{"num_hidden_layers": 8, "num_attention_heads": 6, "intermediate_size": 3072, "norm": "layernorm", "norm_place": "pre", "norm_eps": 1e-05, "positions": "learned", "qk_norm": false, "parallel_block": false, "init_std_qkv": 0.0227, "init_std_up": 0.0227, "lr_head": 0.0045, "decay_shape": "linear", "train_tokens": 625000000, "dataset": "wikipedia_en"}
Each number is 128 + 32 x the weight over its row's rms, rounded and kept within 0 to 255. Layers, rows and columns count from 0. Numbers have three digits each. The size before them is the row's rms in percent of the matrix's.

# layer 5 attention value, 768x768, rms 0.0921, rows 645-694, columns 704-767
109:117092102119128073136164128110121110054165132130096125093112137093094141174113120112128132123167125092098084105120142132119058080092176120097123142130062119120123130100094145155096103142134071
116:146072107156126188092103126167126115129114117150117117156200122125153159175143097074166131106170111127158089103133110053145184074105165177049151157144092109117129085125124171115161150082186065
111:143075101067150074117109115161164052142106117098124149121118137134125161180141081118195167077153151162195148148100083068125083106178143143054097151100117122092095154174114099099112123118131188
113:138141105111205156116141127075133148112170181135170134175132113079188106079132124117109143106190115136101144127116137070130163119155095120084107110165203093143117153161084106165157105058118115
117:129142196119089133173168163228147094084159091110099105146160150064151138170175124102155147096123172153156081151111110124143103184157145185054161211165122179078156149073123117142148125128119123
115:164114156115091119176135111121126137059119151185118122148179092120168135158174102166142138198111115111069154052127105172103126190129140136167140098114086091121060134091132087086138131113122176
116:104067094131169129059150095136173114097154128132108079122141157176072164146178147100120098127150106080047129118140149090100127105074116121197105091137080110158098209122149122100132209086111106
118:132114139149137127128140055122098159142177118129125114150133105086091140143120104147112123115167115146083095208111156119129147159139076119141130108130114064125051106130088101123081138136158120
116:164137111155135073140176078114035122173073101080111160166089121158140105131076142111185107125156189121104072171126168143143206101130083108133141161103127092147149052110148160088068141168148095
114:088131115155174098104114104141090136094125104112135133186128055105145153170173080120136147109100129154134134190151142109119131136109151127112161124112164146124152048165149053059126192165089128
122:106181191171091129150144114146173102113184106194127207136100176126157082110213102172136071160124123091088205138166180112152135214108161106110121133164100124112167158136110145169180052157162136
114:099174204098127145161137120179126158186150145155105109142136101081133126112084140116089073162169115121232118114106114122098127077136083128153134122112141095073156154139144122113132125181170167
116:058168133158120164119069064101119137111127138153174133129144126139134107172177142143109113114121121152142181150159199095124169062185132121092061140130139103117158180137145088149093147151133131
114:136177087089120153172131125111142143148119129117166213098171159138154119120100130173153115049113155156097126100114145156150141121183102096095082187113150149151124166128152114134144160075168139
115:167196166092165158118102140168195142187142130152168132156131138125111060126142161169136106180094136149136142173138151199084095117119133146114182176134124159137160145133133100151132081107144077
112:194137164164127073116083121169146104120072099118163141161093122127132158121167118132130128125124100157080176175070075128168135155112140141033113166149122149128155114135147110180086136134110151
112:115115086162082137184139165127182154132151173152206085164120153213174164159101161122117153157104159143161102138151107165119144173109104104156140139142131126113111148189102141207157164067064158
115:105148084172102123126134169153148140073150138138092051168140180154116110113190139159122141126133104173134137087097186174083139102110124144160115128154141183157115078140109118142124145128102115
113:164123196097119076137116074128100133135164113114141102190151131166111156126093123113161140113135083111129050079190152077125159128098151146097068114139113127104147095117127192131123101129178134
116:166178106193164105153158168160144147188088137141198174148143076175125184194151108107109070161089145134130115150176141180146142115120158097088164159110134142137093141100147203089046168180079148
111:137122139117086166081124150117109124136119134176108167071189128082125166151101141121166149136136136126092111076099160078101116141116168069179125134126153127152117119127107115110116133110152140
111:106117129056120114139144157142157150132154155130170153137141175082079152085110096141190121102104106150157064099169123150112174093130173121152089110122113206117138100138109136076136173109140161
114:159161109140159083165128083070100121102187100126120075144192115182135122112110110159081112125162120132176145121103177154146088156085125080138112203142088138134136151106186137106115135166131138
117:105095137167141138123103139074105164149154100150129040095127174082112142089108095174134191115115099082152158141091141064130137083107140139120090106132192152150098149096110124074155115131129128
111:137153110131150070182069130132103139096085084136109106137140115134114141106055126141135073066151131111157133079087133171065098123133151104077204096111131156136134166177118111065094157151168102
117:106113095145172124120139132138110138150118127175129130070087094113181087103117122172112122136085109083189101160153083136117124087124114116145100071127079106129139093148089118164168094084129180
113:109122120172154113172201115142121120130060150084133154138112133142168134131215111097109127183125154134162157162125140093101166054057094162129071171110072069149065135095161095114140149141133141
116:133111179136123119123197117164065085095142155098152094134130060103119152128153096164109101048083053136165084144113121090085138086154129141101094134125123122159161131113110189156119163102194114
114:168116155139135099143098143182126162179015111101072177107116119076076154128172119131078139058118138096073119133136096144184092076121144130116068130075124131132111068130139188174087133125134143
113:139153124128094108137159098175142140123132196173146173106165122151114124086068149115120104153130167101115161187138119073077105109137174125130136127094131136153156209117171121139137108110125173
110:131063122104153127090174143098073148161155125093141141068102188125090131118080117138138111148112127109091131145065136079113142088114089101102147165148119103154173144107110051122169120117116146
110:123010155138143145120139192131170168122167177096170166087134099112060093119092103108168124168094141123074113202154120164148073176132114149143149196133122096138084177126111133080079081094145153
117:122096124151107129122178099172107152207140178142120054090097073135096135118150120149158097062123155072116118194102128150085151121113082116119085069116173133160160104132124116134108131138174125
115:159093139136162133084141124152143110103109070136134142164132108129155139114112124134136101135089056140101155123150086148116146104085139093114100143098116087194075164137135137133131138159116123
118:116140137098099118123129165106133112120109056107082087160130226183133150102106127184099169147150089112071107174126115113122134151066125132191138082161117103154066117149121083106057170190123098
109:077119102131098109140117110153059104108141108154132122105155103127140141090125126112149121180177141202058083135131154058123109148183144131151126139163138157166131125174098085177116111098124135
118:101139103143190098131157146131122122102097137076094139146208175070092096141149109204094094143123065118120083102077197109128075152179116077142112195072070119111141107169115162092123087102103124
112:089215136100059080067114158147166111095165110128233133124122142122157124120111129123097152171140106134079142177115151118112130146148143099059160146184104087090174026153115148087179136120153128
117:164099075118136131150126146158158155199110048121130107111162161118140141148112141143102147120078169172127097129163059125210141115093117122102168192140088192126189174103170084174131153102094131
116:129146162110126168113132143125156107122141186163120131195106146163127118172083175087118111103061181158145160175122122180174155164125100109156092204179109201165121112168150118156117132089125163
114:126105081139082116160146147107135091148135069101118093130149102144118172166135093144185181101127117121153144117111079074134068130151092162169126151159138105085157125127165161179150055131153106
112:076166116135096139118123141113061121121158145118093174157119149179081092108109097086145164154104137129118155209096124074122199129092118098123185102095129097096144145206106099075070137120117117
118:108149110189109149169130123060109082155137131104133104111135130106143199103130130052072084185120100156180123164126118191129118122111121167168071163103187156145144113101111136161132105104172105
115:138127155181163176187109162143081079199096150106071099132166150149180125088143148156114126136136144080110162127131164108153116086149117143144095118117107092082141103130106073145132147157179178
118:135117139152157116126091138130101090188160145197157097145130137167139141161094076080140097117107128130082162124157206151133148208088084123136131145094186127135094186159095123146134208094099082
117:152089206173128136177090169074122115114148112118079149172149207141151098107134146109114140185149135154122113171138167079169106110107112104087126149123120113145157127125099085092131138117096124
112:120125137118147153103142124113119112096148119109194120118112202094107100103175167139084080146097109124089148150109116170074097087121079143121115157124136099127128181156109097099168157153145159
113:079176039158174106136129083148153104134121110165109110148108108160120143159150127153094107154199177212123147107138100116151156109152184149146186142126091106113140141109137102104133159133163126
114:139115098085146177124172143172179113116124125107128075110177103117123139158132070148178169104118159141123147129154120157133164095140096122110089097158143068092130126115182129083169135120088173
115:129172092133125074172130152130170125117166063132128135139169062132163085151160149164098073108108172132078147181054167129212119153105139105133159134141117088139175118178156140129175154104100128
# layer 5 attention output (transposed), 768x768, rms 0.0819, rows 645-694, columns 704-767
116:097088128124127074040089191194159105131136115086150194146086136108112144088141119100112094105074133125103124131110136156133121094099114146149120103133101167135108165110123129114105094081130184
117:124152146124171097193056120141124156180125108061155095094130048101167130106074131121147134105077100135181113127136114087120122147121118132144096146165116115089113142100104098146118170119108051
114:162160069111084196106127127134095138159153061138136138147124196118104118144048097124109087121133123071143145139095142121153135160111127093070113141139141100148135116135110159161103115126163100
120:144151154131157151104148141131157114141101099160175076169084133122205151096122174151124123113056137135095100178198127098135159085133079151103144127154085139112147115076160070115171176122175123
117:173160121089122140118089168136151145120076179038152123153164138070086055120120049172066149121101154093098125166187123120123115102118085173128148126134112103186116191177144115154107135199114169
120:154147156105117120113168117118092099137128053088161163113106204102132115115128134121172136137098088191100109095117102127109157144093164094116107121184182110135207158162129144162187133152127128
121:164114189163091122172057140107084127145064144135154113130118178105082084155121165112140086137139102112132157091098146090126089121089137148084136130103092199164135092132166158178162100083190214
120:077118166057130109154137145146150111062073148078171125105103127131149112107117143156128132116110139147108110121103135191143115140129128094171156116083114180139167115090136119135169122123109147
121:140101152132150136113105153108049110097118092149123113122157122139120148144093156090102141109137123140148121068101188153136154071124129079084140143134156150092130173107111115161182186190143136
124:132125121111108140044169165129124129173143173146201172119142193122168175086134139126141132116089094122178125068170170078036128081117156174175126172110137103143175148173098187152127123124161066
118:117150062102188120084104183126098140119112155159176158085169151145102149161130148149120124182088095076122126138158115163080094203169136115098110174127108118165194128090158123152095071139138149
121:100220157156116123057201112112131138176139147195176081140126147124126064135137142091110160150103166176104143146159095132174125146198174140118094060128165124109153160155157128106130138155127128
118:107149137192111141180144178142085121053113065140143168123146105172153158121112150081124160133121165151144152105162091166112185215095100141048118143134090164134160157079143158113154155157171155
119:119165129038071117146124144136126135133139106067143145103147062076125131132118164157112154160155143082148111183124087071129077111153132092098142121100110055148086082140122072170094149145119097
122:141178087093103111144166190159150185127132142129144173127163087169113146134160089163154166146103207121079101060084134126153136120165160134089161147099129094079132124099086148128077165127149117
116:147172114143159105094142092079162121073172092166161129110127110150113109136173136142119134124054157108137122111182122142087096134093096138154097104094078112090154054113067111178103154093124081
117:098148150083132100125094074219154044138118104136074136134107128107075072135124136148126142122090153139151119134120140080137122085125149118158126118131131070105097139130163110137187139081054130
118:130088078162174142136141135151131137180137088097115083164097172083069120150160149109210161157144095073145123104150064110049138090119133137173136119133124172155110166144098084138134147083158194
122:106138145147122124141086133093130118121100143128135094131096141098063153067147139086194153064087143206141146142108117107150161144128111081124132126104148095159106171178167123099110119150167100
121:136144084092137146155122110118144132151174118112141145102165092150130086130108109066088158151113122145114123156114149195113119085148052107082121155122162147133162159172118108119157111109180119
111:113137134101083119163157180090065095149141216168115162127150187126086037127131093072150124141167113130129150124084109167147132089089133089179105119139102133196123193166123111122134103067151069
117:154140150128082133079110053185141085142137107105207085143143098133182161214174105095097097102153202109091128136105150161126121203112163125042092118113123123090140045127174132055142131067173101
117:150121182086155105137155112093165138151101104117113086142060123077134078108121092172108120083109082163108095126150147152113167111117164144049128140155120196166087127141152174125158146117099137
118:131168144147096129153163192071186127157077129122148118114168168133190170111139125118076146079126177180129114126181097177149116157119137152105125142133136181108125129130171104135101125135103027
117:106129089073098096083100132109139151151157125172159145113114137077144129149156142091076154177137100119142117151152113115154161119118180180172158167046121191155096105118153128138194146170169173
117:132163106167206125100137128108183075123064094139102158088120111154085126115130126117075157132120144155159178172124105166147114118113163132151105165124125124111129209203089187107154156197107042
118:136183166160109138048091139180113094147122139171138128153084138103102124154152162190107129134092113109054086119106102093117118185172119087082125138143144111102096121146136153103178112138135147
117:153158082070153134069128119136091098083132081101123165150108140070153098110137160126183189135146124103072179169186131135191131124106131161091166094121141083172158098181172156142166113093114143
115:100114147131150078100132132087095114146121182184158099113162102136109124147110136167114054100131098137119210096132043119090039145093145105107179146083176117093104112138161072142125059120159176
117:176137128119117144125165098132104151132131082105114189168129117146093177160109119088088117140125157127132194112141218153173147107124139069133102139126114122130124151136127095130177153134178110
116:090155155133161175136084136072162095104107085109119115090097122135151106147128085110161165128140129072141145075093163153128068162150099144083053122123204093102120099123119114161168157118099115
117:129105126104111129135053166143063101105154122163114086091135109096120115095130115100149185170139125090119112107177128186126167134064137108078165117163152112095109110147096052119110153145166198
120:159142098095038164096131168095109167104071145081139102109127172141128171079109161120113139153160146147138128154159119100158156123132128115120121121111128106148112138086131141064144132156091114
115:133093136148123164124130146171083161131150166004123135146110168088126085121158172072154098087136137091114132144106154147163141086176106108168132101185081143139082139120047080128139166091127086
123:129170232135095140101076109142095122147119198148125087124139122124119126121134160153149148142127117082122134147094071200125141119133100143154115147134151111093175122155088172161129153094129169
118:100113134142105169121037114093143131165131122076088075205116048082199173128108173132134126091118141110133112126127129141085033170039178127143115155174101155126167150113137078125180104122133123
117:135094176144106171169148181114138091117097137128081089221114179095123109180154122146130152160154151162182138083071182078130148136130146090150117173092129175156128139107124116156209126094091148
116:147145082083056171070150177126097122111192113146122123105145144151166121144163121157153149091123113151114144112166163175140155100186130163132145129083109129166091161155149203145075124107124120
119:156161096133198140114110137106134176085146184135134133094141135172160110119121143125200119171188080142108127131099163102093177106139152111131110131146189114074164063156147062135175156162111136
116:118158123137107086129127133179098079144111107095142215129103128194143143096129112130118104177158202089082077106122119137173124136186068125081135174158099166172103110154071100131123199113158117
120:159167124085126122128069079128096126099115116080165127097216125160112080094115126161183110125086123091121092179190172162123120088094141079122123162108091167130162123173087103125177182134133076
121:145096113168136081103194062122101103126130085175160133052106080080117086153157133093108150121119129137155105106193193106120151173170088105119146122153102101122162108130117109114123072138152116
122:121131121111090099093183148135114120124127094099176165170126103147138158100111084103062129167102133133138095188121158118158129092072100071122123118155103149147124134143134123175143150100133168
122:119133141151031093098134116154127144199096154108133162123128120105136138135140149167162085069126117185107120169158156116137123111152149124085135122159123217114108127125164077071122156108114123
119:099149092124095094139152122151136148121152137081117122093143122133112155151125126145127102050111010074104096135143095125125145062057133096123128143151104107132104146051100114110099119195150088
120:143095151144153135150163138138175187126103078206134161149122058097084093191087122153076135136145164141183083135134106122098111146112143116130171190147115113096170140144164149150133146110153108
115:104108089136143137110189142165103134127173127158103121142159099138140107171126125157156187164116175090151203111175153153121139106140118131138115135108119179133208095133128127142072136095162124
116:205074061094103162178172159149160138049137138148144116106133046116214148154129102061133097092140123138117064159186164094130104152147130130157110102112099117107096166120150146124176101136121197
120:116200133122127153169226146187140151167117087171134089077073099114171122122084129113098079138141127118141126122113104101132121131130110128150139127134193097153147120153078128137102068188123168
116:118170155138078098122136185095096080069154139100085137121123192102145100125135227127111182151156059127155143126160120112162114092123105121137118184135112100161165088095088151062158101128101094